config = dict(
    n_kv_head=3,
    norm_eps=1e-05,
    rope_base=10000.0,
)
Each number is 500 + 50 x the weight over its row's rms, rounded and kept within 0 to 999. Layers, rows and columns count from 0. Numbers have three digits each. The size before them is the row's rms in percent of the matrix's.

# layer 2 MLP up, 384x96, rms 0.217, rows 328-383, columns 0-95
102:524458522463560459602381521503602470520573498504575548516509584574393497514475514469568415465480478505537406404420442526560474511421489546500534512453446445497484524442498529489538530516460502548483497510489442579440489408533460508508460526533424552428465506412533444569486513530425589461
103:555499503571483549552493470497527494475512553476483604599485493487516451454494580470577464455516409589546420550471534573555533482521570473478454536469583545537504502606513475526500531523448475558593477417491481487445557442509523488558397518552482456430573537590482562494407577582533527551
097:530385504479491491459435442562563456556515439437422461560544545531513513516481335372496462548576522451476478436584532561500522579533430504502542470452543513439456585452487591580495605486446469489538545517524495504495397544472504517530539557523567517463553497498468515507472447512536495519
096:558509525469540511416572499471478440533519515513472500577575519558598424516512468463399512488397462471456492473541420472489531517441505434517438479477468462525426566404567558487542506457431535416442466526521471456483486483535402460571448416620452495568494402471429487473482498455457572529
100:616441546513447487537440520446502496463554472524552533629425437478560327555534533488452492460549463468490502482492463445471603517471545509492488544528507442441548508475515535445385518500575487474471548482493574444534536510555429557515465490518485572544403512438543560536504450540562450555
111:573484442502478414575464560567472579478486475430473437497556480562552467533419586492484565567487496506466603456524475469546580435539576447481412463471542573442562577473529492442534519488578492494408465392407526477573443449432482489466421484529472525520491531413493463523514464497483488452
097:515466507468432442550458494443546478433485472462490440475557565583555434615580456459530515429575517570511526420541453468464513522459666551485427524447481464519464401465435540563543511527553484504600602485525462506467480498532541533470476471507397525544430462456520484545507506462460520557
107:519510481461465460507546506445523503525522503671476494533428590560541515494533419486563476607475506503502506489457513470401491507516492558497468537370464427546502580446486412536486538472523551439509495416578517559431486486450475447528372438538550514466559476407503503484487522554413553498
097:580416477379478405595539547473392499501548532378442507464461500575452569500512490530477455489496342486543548578530518496453461484435530528511578518474526488472463479461454538541488507395540508488477556537562578526456504469489453507464560453577531558454472493544423462461541481524560476516
106:506487502506482552518581573524459509449431550516500504492524564460473514430474478504501549556541484414501439541424491444506436479453448574561417560493449389592479576451525456526571505542501465530462520476534553360498370534482514431467586448546513441565584613481508489484482553479518530490
107:431521480495558503474522610447435518511461400441443436473478453562648542449492479452488541499418480443509531548495501570496569449418513515490525581451541484432497462520569453517539549530474519463372479409540584486480410504476510483502518491495552523460594482460467465585448481551592479484
102:484460392468547458493527497441505399523574473449531562505463558582508588535379484465522467442521519489505544469531433514500510556520565560406505555508505485481545433462487546510412572416549489511474471453546455504471417438513505478445561489439561582428422562504495643506468433517534523486
099:490556620438519385500456500522472509491490598525479499474542587484454525530530443469403522501549505555485469449513417530461482579483519472474384392507533467425531516501470475486480621561563560447524461558587540475495475425469521582579519607436459509425467497467453499561493496512528529496
098:492382468504593459475516437497529536482505566496476505514592549532518559560496454568490606430614556530444507505516394541562490386514542469544507490513511441529517459534493432476583471520521501436440495489539536533537581444553483493522583502440457428434497429477584488465451514528629473509
096:498512602469499517498432486547429486509488548435447501510498483591568443530532553508477472457537418459521591501486447442487560607561556519527505485580586455532433483489474455461508583467606455512549504482443465570529504557515472450478458465509590528496621544468406499535384488559512464585
107:458493524527488594506416483534503458558478449478479481419504533510516417487490483521560533570519445466421494508538470539495573514523518485458533488439448514390446449515499442552347566576636500513511498443489524464544548483560547374549415444474557548467522598462505487531500488515578459432
102:483500511441452564487519518478508578498539610394597489474425583384498521488398459594445517426386489542613510453527440476515518510476510541513461492480507541490427481509417488454462543498548483500514553438514531583500535413564535528486566491515468458486498473515410567479411480459538561461
102:440552504495449378563498545454575561498495463532443550444489499484558503415515448426468496437431507494521414555534445484515509416561439547474552469534526529471550487507548465574495484453544581544524540427646451561464523560464594459468484455456526407519553433464515517493595582476499510531
106:450583560561462509462512533585505533479556477520527509482521577508580504464482483447476526538571432548417477578447528506488489474543466485605561481427565380493455536500418487493451551495506429509505535454520601595532646516491529480499492524505494514484537493433451601459475576600429464470
093:561490431388512531482457465504454420457352533513512543425412548531539499452497569477546531413504532459516513477481518463505485419585514455559502513497502464401590421452577479532466527410482545544480482493471416484477554495519534594534494501480439537425456396525560474557494492481449466585
087:514369495537527535509591465491472439463520606487384497512578528469484570419515440446447435479429440507523544472486423452528488566532547515420455467479435533499554550494531471463509563480518426472593549546589453451487418461481466540475424525515577595555511509478514535448543428547473536540
100:486521504500515518403590477504560492554534515606619487521471505521485464528574533329577435520484526500467461542522573375561444529522399504512501486522460477505594579466573424465474480512454557546491537481507520498469480528480499467525514447566520490508464475387488449525538533401477447553
095:484560531447472543478463511492518454511428488461421490573500457568505502522460468543570467544513470536553458547610495468529483553471545524521575486452550512449443532312464473558436607542529503389527581446437497514464470467479595542435528488558565486409449529428473482542537515450540525494
106:517426510524449523483477579518535533433457460508429417486574494478497558474438462546602488508462563488463491405527475486532498439479529475457487492493516385415614479521567488579501453426521496473489508425529415523536443542575519552507481382440465582492446570476607554543580563516525513476
098:556456523443484483528563523547467464411521576525484544562513553495540463364630446492515574458505483508544562469508544459471513439478420495496463509561407560392464458520529433463559477514511490435461460505458471520559506492559601427585456515533513465461536484460479433495560450556475444621
104:444555513525406469523515497583516520401484598507539485522477582521420552510516461437503492420427431507539516549437494430494497494487525479480576499394469537410537492462492505565517503396507504446383426421512489473504521477431468430477481469431565484479531504574566546442432492473522596596
101:509466527513503564494456627480476528603514465459462507597503522543462398511557503429535609564524432561485437499516540549480376495380480531454498516480516460497492494433476534498467435446495532437477444470539527483491544642505487482470540459411492575500546581505487448491582545490588518498
089:497499373377506453457465423585365505530493530523575468499384504503488495370523486517589492537465538548453576522486484556489467520535447514561476508487530462481520532593454449519532449460528523495464464533446462543462464513434555438506505559633525525498418470452466490437551540510539447516
105:479486509514503505516529509412576456545483438569583557497550535522589511464486531455463554563500441372415524464475464490470499480430520504555480535399438486540468503474557463389574466513433557545496468451503507547516485415463529541484465584550590512475610517417526473457556516581520396456
095:498513562488644471495397486518440532508500392549500525398484449464462506495642531510491570549458540421556480571557522464381529482541559589519448518425440489514569491503491455531515532510518592489476488488488525464413496553539490526615543513430501546543497524431479537492524584539486497495
112:560451494532531414489574508478460480516496452588463588428504629430528452480479472382537482459484552439541540574481472378484490510517574578374544391506524520454533503517445507467540454474525469500486455476502401546452421481457489523510546550439508493451505516490548546489546447510387509510
097:485486494506468536566367472472548510465591472605496476474493470566535389592522488536509441478539400555464494583586547418512599467437513509494514443518546533504477388491495546546539510578486467446469497431536482581420516535499470514534446448543476466534611532454529497589539535518474451487
107:409411451479501589548541555393528474433484429473515477446508464477542412493564427468564523389549523488505535523517500589498549566518460502472587554466461459528546468478497510485513517480502447488447543502572478506525423434548456567467501572566476589533457414435457464540557482634557479520
105:518539515474407430538460492555564490533465575508535524504520500509453559510532512439345530582545444524413522477472500493548510453497487531539520460432491606438563530503495521499558494547438481579477484459579564484526515596497495469528550452427458488557466613538555581436482504484588617565
090:518441463575498472501550483525584391501512486574466533492501463486462523375492476553550653418555440522431526539468453503453573458380488434502508477514517523539545492474590518461485429446455482517440540436567496430533523554525583490537441570491511515531487520396434464461552480558472457473
101:398568449489569511500492419542528581577529529495494512500530409528373461494543511541510535516528398478533501589485485500520518627479465455480487447484534451547525466505577398462526504577498476506440593473537570510563557518543552414432542518556535484584543619449471490507444456481505465510
094:412483598515531585607489530449541446465465452534494414584494397532589449517439518544536566589509426494566543488480550380530565511464515532481511465560547526473523576528455451507530588516526597543457454451464460537487500465406489471408509519551467472513505492440523526458500467515479497401
091:457432491461503559553445513403480485440563574444440532543524542506421479483469498495497481504575482508509537526489587431462473441518512548581416547516533555458602424517451447539481560564502451425530480539490455517455426493498569530499555470607502511409472559472417649514424553506514550467
100:532370498496447499565500503482456489519445446437569519625486514496500492485464484488517474562417474503514344539446422425490470452455421471462432470473506503488528544527519502439501427528434458524579503416528415565529496445511533467532438572524510561471592463561594515547484477545561516583
097:510450544496445526450468469560494482534432623517465462510532525481483489563505479546520563542486557487547509477539440507486359491533464602488532481391502500475493555493521436490529504668522503462527476492508510441499499515464505517478571430521509551492597492442436449409469332587509543501
103:529488469522556519413523517509591497633528457508490465528454528595506501480516501404508622450486489537530549542488543479433556503575557445452530591492501507415493526468390495565443530474471563588536474508396504479490507453443460531532533486526585602523553609465494537522497542456465530579
098:509474520468497532500434447518502512596621439515521409452476464472521478496542535535431478498529453510487510511402566451405508536498534558540557533537479476414496557522465432477494508650630453555558506535584452473497548477542459551526510580448530424448495547480455544593504568500470484409
108:407591476474536522514452396575521417504453411534547436441533557476471501519506527469512502441532560506545510426573530457476510536572552418518476554515511484448575546452598336490493505506503547490500588446412495483547502447519403534442495528455534545580489456451514538470471538536480580522
101:473442550532465505495577453442482369585542451485508474580475521483560524488561501560610422476478528448521458521460597493524541493563500536543578516390485496507565485561545496549529468490476509521455441480564472457459459522494483515571551404582578409496487589527425516451597468567460500463
100:567487591500449413564436409575601453503484518579497476466465458502480473542486512437587493383535536489538463447559521489467531555566448414422494521512572445476521470487502581405465584565565483485495445463496462479476550405541469431516483512450512503453455509462460570603482548442538492517
094:535445429546531572448494509521646506532460515592535504548560553478383503410453521437565498478527541504512527403521512567448478407492542517552594554552556483534549536472510480467531517508533491441558485420547458495508565518566451504495622438496522533537513488422446480549514478512452595580
095:590442492572561532476515437508522469451418584462446506502556592469481554479546502518477473525633502541599443529462449557473464581532517495532446507486536498391536591483519599514469575419515603470517510503439537572531502417495429524587486525467499479569490488557542485437525515568541485550
106:536505520478516519600572490577485499394513436447414471520541462536491439473499528460528500493618468507524504573610521452407499430593482464560433526483531583497544518472486493482550533457481530532449424520410370529495462508498477539536499478434549488572432434430498583564487545487572465443
096:381482534508552499456556507538460451526459513453487628438515495560522486524539417595466565473503452534482459519454519449462565539426551500589490561458531536492536603534464518408507590560468498467587525479521505380461548500492524467555513433547473454557533464415475444457522446592546474558
094:458513500475507500451455506493485455499555470515525494505481541520427483440526573468524515549509552501437489420520508523494516539523485543542618435523470540522535529510636475509519529491441469483619544484605477478460410461449477460456636449566478459437483559504398575357535462568552581506
090:540510581387470525483544537483528448559489455554477461487588554490611558462435475465527504570494499408524496524434532369421505436626503463513485479403446565500578482499536460399480443550402476517439470439485496497531526481412433508473451542536491508500482519569568503482513520569492470468
099:478438465472431522571507517501499459551594585392439504456483398551556500535487507546512517503478548473449496484477488450563603462472523599527567464400547503492473515492475549482485506351600544470417557528541459548453520518426528519458476523510595486473541440537487498515608491447438567509
106:368522499498566577490414470547508541496478465487509446511590541451504499450466418540465527432500463518512540578523518537432598507478529463449462463506531509479456466437487494470469485437579509506493480578448567490467415442496515542446482510477496473428489529561520592371439388563397542592
109:523460493612514553526490431536490454553502512437513464445558545548507506533481476442479567482548418470428516478495366541435516574525621491565575466493515558474538580418486506546500471514500539559510474438503543465516433486525390484420608439458437463507593478514485556490488557439588452489
101:506511499394484479448522456622533447588605417447447489484475463471440527449507460522476553529589532439422408536494474497582548554497461513525571547472541569550464575463468480376442488571530519504539466508477569489404537429558503538574606470523469442493505521525530536506480520450557512493
088:577368506451527555448519424422525491515559551509500543505480541503486453486539456521566396476361535484535490559416501535613475501418540448540502533469420543490392468485579518470470459493519545547485514539586525429544441484504508578508488435525545468498456489481514434424500480450470542603
# layer 2 MLP down (transposed), 384x96, rms 0.0393, rows 328-383, columns 0-95
101:481615472474424593510522454404438470423467506482491437502555513504546517455481473567541436538431475603527561516478530539523596528562440374480589521521564492538512524565547501464457444456565507398430537485537507544538495504508468549501461465549552536495608522534437502457513540531541410439
098:425541512481482523486476501502510475544423447557420537518417500456565534539557470485552538445639575506434478506401558512555447594536449493477430528480488484530477478379604545518503500521450527506408539509637548515482508447577498506560512451489557525485421492497588479538567467450537479463
101:463566532489594516540516439469382555449491562482493509489394512560583474542560535532428482581406555417524446530527447413480448515407513486457473497468507459477474403458472567478511515528536522457454453454414474488498564495558521528455488452517451409558477501469651434546493543533476488500
103:456492534511494546581452525494516592591476455464434455464436564479563526470530580619526492533556455556498527480524598621503459404544552532483482512448548533464480493525476486609489495579493493504580516497524540494410498432537568514493440556439527509516403588597505479591528506555536490487
102:434546560440529501470497465496503535557506445448453465421572592472333590528514448489487545521474476582452486474486526482567414470546552547530542494535536479511448468503440448487624462435415497446498469520490474499478474390441540578409476498478417443535505413488505509516513558458476563458
104:378569459530515496499456543462441462537501518515569553496502394489523516505526493508494510481506501486569531452462463432422396597504434566507539438541451439574476518448451461499494499473542402605458489558552473464534621454460524522508533453530470527478416455557419494436484520522544439632
103:528461497492457483545562504528534512490474466455488511548500568452440499381434563525506542482527522477602501602465623548548512489456441523579555478565409375535560549476471466524515478522462566486438442494468526500627479394546520477575508578503517522542528586546504521464552528576479440479
092:512440427609517539474456556568517519442560442461504475517475462492551506547559447532542554437479568452529546545577552458530388580512515491610476544472538543518502579402454435553543588497517484546542478556480510491551577595541433553468451485586426518504553459509445528438566463492545536484
095:481535566502401526529524480540597542453508482578536519455391505419543481430404572456519512554523497520499422526495501512520525542406551561499508484436410579553479533515510439466490443532453542560558433455504443489470487526541486510467478430566507405551577444474553465522375512505387526451
104:520563505401516467469461471472563513582585486529459539570480448476523479624547490485471470498391440471515561529540468515405550503490465407472561423432527499426585382507502533382498459543573497493527438536492429485453507494567492494509494538546590547508555424513508578448536506532525439528
101:578519384506489562450481412497593580539523504482595550411498506457538570500486433551505447468592556473474533540439563503462484500494506445511472564403461444567455425529494491542490460522602448570564405499492514592421563557539506585465507515534571517501570520506512563484548485467512473474
101:550538543493509601450432424493540490437494544476460389554489495435491440523550485520542529426416558482504459427452529494504437502473536516485517438437508531510394491514474450540473526429506461519532537524543576603545514591409483521540497520534492514428574542524513569582625626552503543504
095:520486569537464561469494524431436492467421513500559529514490540529519590534490538450561404517474541482553527514420476423523427383425491497407489555580495501534424512498508421534522480468501598525535463484429526520576477583596558573466424503452559553508604513513589586469478483460504526518
102:524490524517476485533538531430589453512414580531536457475430501462544414451538499416496435533553489412397474500416564415433441495422496504595485469465548529524456605474525511465455517552549527575604514493423493458541383597530539490511525460498439553519535475477477476445542474476443519467
104:499479523536439432531606493483478434441467508586577579477639497529528540524494524444462491506415600447440483585492533459474521403531526466480493486474533494454563475418482524441499537484516517605464605580469537507552432572437456493468524487430494422494498520452534507537501474390477439443
110:526532474508577516454503474502476542477553602479472491532502430461595489423475573434455521537594543443497465570456589509577489484489471484537503492564487511475524575513564598602448495549450511567536529459510476503574567495512497436524502465440478461618567525432401479481457467447634438496
105:535520444576510521454472436542456496505541539597529526534632478522576492416513525436494523533580482381410562589485540558522514535546501442458474557448489508424471485421540563503530484536500487471461514473522551471437479492547455479547437383474545553435490552397539474545559533473536420568
102:548485494455506501440433479499454506565490593465541458535497502520485528449572592578457550504521441460522585505449569469507488568386500465527418467494394528498538582472431443461433509532438458491565462457445605434614507474552510478572541556468523573487482537509509503621517485594473487504
106:405463533414560514531527605450545435454473565479485537449453474522523450496576443480559515504489435472491558512496500623554570519477609508468506509513559547461466613522477549467513540598511393539522514479491504388488447497511494529524488589463512427495457573523527390535492534427440546468
097:458458513501443446427537506534451535520575474465451496536514517471448488562537492438451498562580468533406429501519482515492593523327474551525486438432433513551450549507517570456453504498599457489487402514602597452534443541549413521504561469545548487542472569522491570490493462503518565451
095:487556440508446462486540538514538522649462403485483514620456461499517433540524485470487543509594463469512421561488520534420508453401499575574544486535562493490417495526451535585597470451488599573434485492420528548493539529536577504486502375508481513514489472527524494585478552495457487516
094:511480475526420484495524431510573480430567594521456486513442487526533514492488460519529510562513526488518550448438543426518413521538498534522438516521436503565448464406465499465478543427560454498488500465366410488448473608618500506413495420594393546525548440507523491451425426484543519524
103:480541503473424443419469384511513459521432562488507453489407496468524502477505508527504547475449565430526417431488553550556515649467541535510441487569477499505451470469502436542568543544453476513558581478537581412490565397583529522499536449457518480543539510569440464398573498561484495532
105:566508591536591537512531498482426464472587481604432507523451501554502475500514521527540527502565445541515478548510516472496526438542500527451542522533535580533516455489535546532587539423485516568516577496552670468506534431386530474481579495453528391476528449490545484409381494496523457494
095:516555470605466520409470522503459586589522408502480487523403490528431512577414521482446492466491480489463486573508480507492436548429549491509544498460552512575507507504465564555428524486460544489514501454538459556396446613428406569415504486425483523507466552459527491421550531399525574483
091:569447498442584493491486434505477421487457505492468458434552522508534489504449498449475572453531580587400470530472529519443548513514576513577450547598420530544512570491567396463468417511483533623513476594456517528514454548568445571507530518554475503468529457420446574551531545547434458489
101:434535525453451429507532497499550438524545560526573498480528494479509506442495566518483480450529516520445518518418579408444537410621591488608437518500424586495557406533539456523507528489405526542555597483506511560476506438539518512493494440477544536585487487467426622490448477544469524564
098:497525573577488535518567559398588475478524405474478531466575516489496511591497497503439484402526486434587416519542463434555564423455553468361495493500475494576465510440582523464444581517507491435510515468524498404503509453588444543497465433399515462485583533516491508526488488473494562482
109:521372552443499530470437463510447485424533487535421484459543423445513523428527476511483473425462518571598452473531507502491542466541409464506573535516466525531551493454436475536414491396434527481469540511482447538490405571515447589461479442490444496495418431527461604491490492443397489585
102:596405443512412524490450499480473465537527578498494397498534532605483537451551555448526503426559489419383483492511438520511474469514469466431529475562498509438497472409492534497523500533526497446453485492402544490483519349407571499426449475464561480515451504579591483474444515457453529482
102:487516489528398517516525497509504578510467576460442521487557519568596444536555449504461496496538548642481473476550479562518531500534479483524525450563549530447429560461470482420400481453547527534541433556432472493453527466575502480583608520520510546600451505483583523428486424441590426499
104:471450494516427365578500486532407555546417475477526460511577590510552512563533529516555539497511557484556473538499490578578527491425560572526492553500449506518496532574495590587458443429456626515481397504527406462524423570555440545500511516467483507552514500474460542504555566490531501532
100:540448535518478457438401528557423506448430411493572496514533548554392523541469521538524512526472440441501508372526535436491360509492472442551553493538610459550444581535572507500473412496490523484427518451508454485409485598533398441525509522550471534537534548535468491475503534522503485523
099:550490515518482615431547457524434538418500466551508578543453513503504426468541458558530493466437571463571512556492599412514634533523443464457509494511617464427446450564583506420394510458580543431504518462561550501485457485539546483565447502501563541457482486507483478478556544546463523505
092:498528485454536508540430566480425615498461475445561470504472564516445495501465528394538429557436521379508494469515556510575422500590534509444492469466474502499462500534510472527500557626603470469571476547443506549489442437505429561434492422551479489430494471485550538524389518416543528540
107:519460462490434417562507563482549526434485474519468445604432434571496549548455474480572575518464577531457505513472487435446568549535521540441550518481467470529387571489489492532342561475522481554542589442492540422449557549451381481514534380489455517514526509495503513512519523524493494558
097:532509500479553418600453426581551535465441532387506553437470550485532502565570449531552575458461537410556506527519487549471400534477413456514524600492523446541492477444436460454368491526476439465503522477506531465509465550518534588522531528541528554507509472518436498356539490549521535465
095:452541473540571438527392387528509537339549452494443539568486515510467528583499419488531463573495495445449466503549418503471453583543461474501486547611540412522443579530487525436529490518587450471421462498526499469483542570473515445532531500536510427411505543544468516538510527493514509414
097:436550515493519473442525379549603396422534482563480527420496566511530469539488523535567475458536511466506474451461528463490515578457509519503478538542537403507519529574481523500540574392523532504515419553401457516466566554431500517520561515524524474416493467573466583543507573427532504370
101:535624503473476478464475495430514533436508489446550490481527502482461417451493525421436442478594511452475551503464638534491522540490560497483557566581548576529476520517578521393500368474485536544474528433559544491529469446489434560462450442502553586504486494498518564482410488447449410549
099:482493530453479505522572593452423514461419471589539488510494514508534465435467519528512367518499484510533426486432475516499595478452476478504470512439432453569483551508522656429514496523568506467514476417534550622542533461447541497554593466527424466556401417540570465462465497479500506507
097:435532454550521522427513501543559429528424525514524538539484544542529569536506611465529523496569530512516497580599481621581552389614471467439507451507487535515462594436493562446510488375432525501470478522467566549476517499500483450480529387595503539480562506504455535528435494505501524535
102:467512503505447447482532555478413493561493504486544565574616488546526542551563549414525451493532449354469518472553579526521444524559419558422508478547579540467538527554484509537471462544531485550434511496583462405418497577610562481535473501493524484452565516462498448454534521457494461594
097:479478511471450522457453537568485528425521545463513475538493535546483582548496565501394576539590506513532538444425461524476457516469503422513501528461464584486454621463596547463450495583458470505555613501432473519477458395535437529482477602483509568495384427472577490503449482519562498536
101:493483538465520655580514516454443486502501499540483526500426565514446501539530374609479545509442468594505498492541518499537436496465523457546460500522489516490550453606504497567518505561540474457555478538507553413497447619600512457652435499538445481517528530497539472523529448593512505520
100:477486539407456355524519470534408511457494486480569456508503475564524481491549487551485513509413532474571501564455505425524435536488504429383507401505450513484568531445381572503450484480537463562406521531485548520471460561499487462542436458467429555458443454456502468422464586547517425458
100:579505502483479563536558512450524530492575452568506475461540449527473519503559487518426435407401509408468490457507446439446546416582455534479470486572459477505515422470473511497558421432444470533455381454548557453527521541484561537541456526579516578407525524490524618588502486461457538452
106:445536554482593504493445542500528524467457518423535577530417484520477518445477533508479537407468587533507513493567401445496501571479519553473518452521526482534492575416418505511512411491521445455514550517519558436573624434517476540535513529560395517463482481510537417463448649511462419542
101:484439567502541506437536509481566495461497525502460444455435483457445538579493513479484453485383538555466557514503523505505556441443472615511504569532492419440579524577482429468453486358477424545452477500440400496526533457517485553561521508520601540505460456541527453454556577563552562416
096:472509463493537523424425504504525525461518467493426477533587528461560581480463480467406572459529541461559506635517456529454457419437538465533433526465509491398462528437549534530448414510471461495463420430507429603494592489592522582526501530449491495525500521455561432433552500458545413491
096:484450439455501421495501426532499455437522557439482435513405481467493477520546525508456496414557471539489455464530534595493610565371535504513566541613519449396436437499509614594515492484587580547484486553518493477473513435511501531503560482465540563462568510481472521533551497462440483570
097:597526578496545440392492482514459484481407410529459451435476554437463552486605533516486439467487500562529537515528528568425475562560572407508473484469408530464495513503478499474456498546446478541551478463467502437510507511532462549501498542402395582589464508520527549513385483511509390449
099:549496537416462469457565487539620440431558449517473574427439565502537520513453540478579595543518539510534479405458504491466451455486423522591459557586482507553563505463506489470487548563488523496473457423487367564557570510440561486526536549441511566531510515555426532584513568468506526517
100:418478500486540505401564491437510512470497482585522571549509503440409457474439514469495432632485609559490541568584551491372517402551511497494491517526498458489447439517444481525507566522573496418459465550469445502444504464485528496539428502500566407560479511452581472496539456566434486449
099:505564529621566528561433535507480602569467481457499533550488501541505482544538509503541506561431409563553492462505537507440456417497515467603499421506516487419478489484561425500608553441568496457431517510407505410531441512515461516490406454482577558551570416429523569521542480484485497503
093:443584538576468530555462529523483511520384443509532480531522528453520527456474547514517616462619412517512542448553430491391511519564459533456493487476562470441633542492397480496500611524482488461507465414452473552574440492512430497546485564496437525466560523488443515497465524573545470463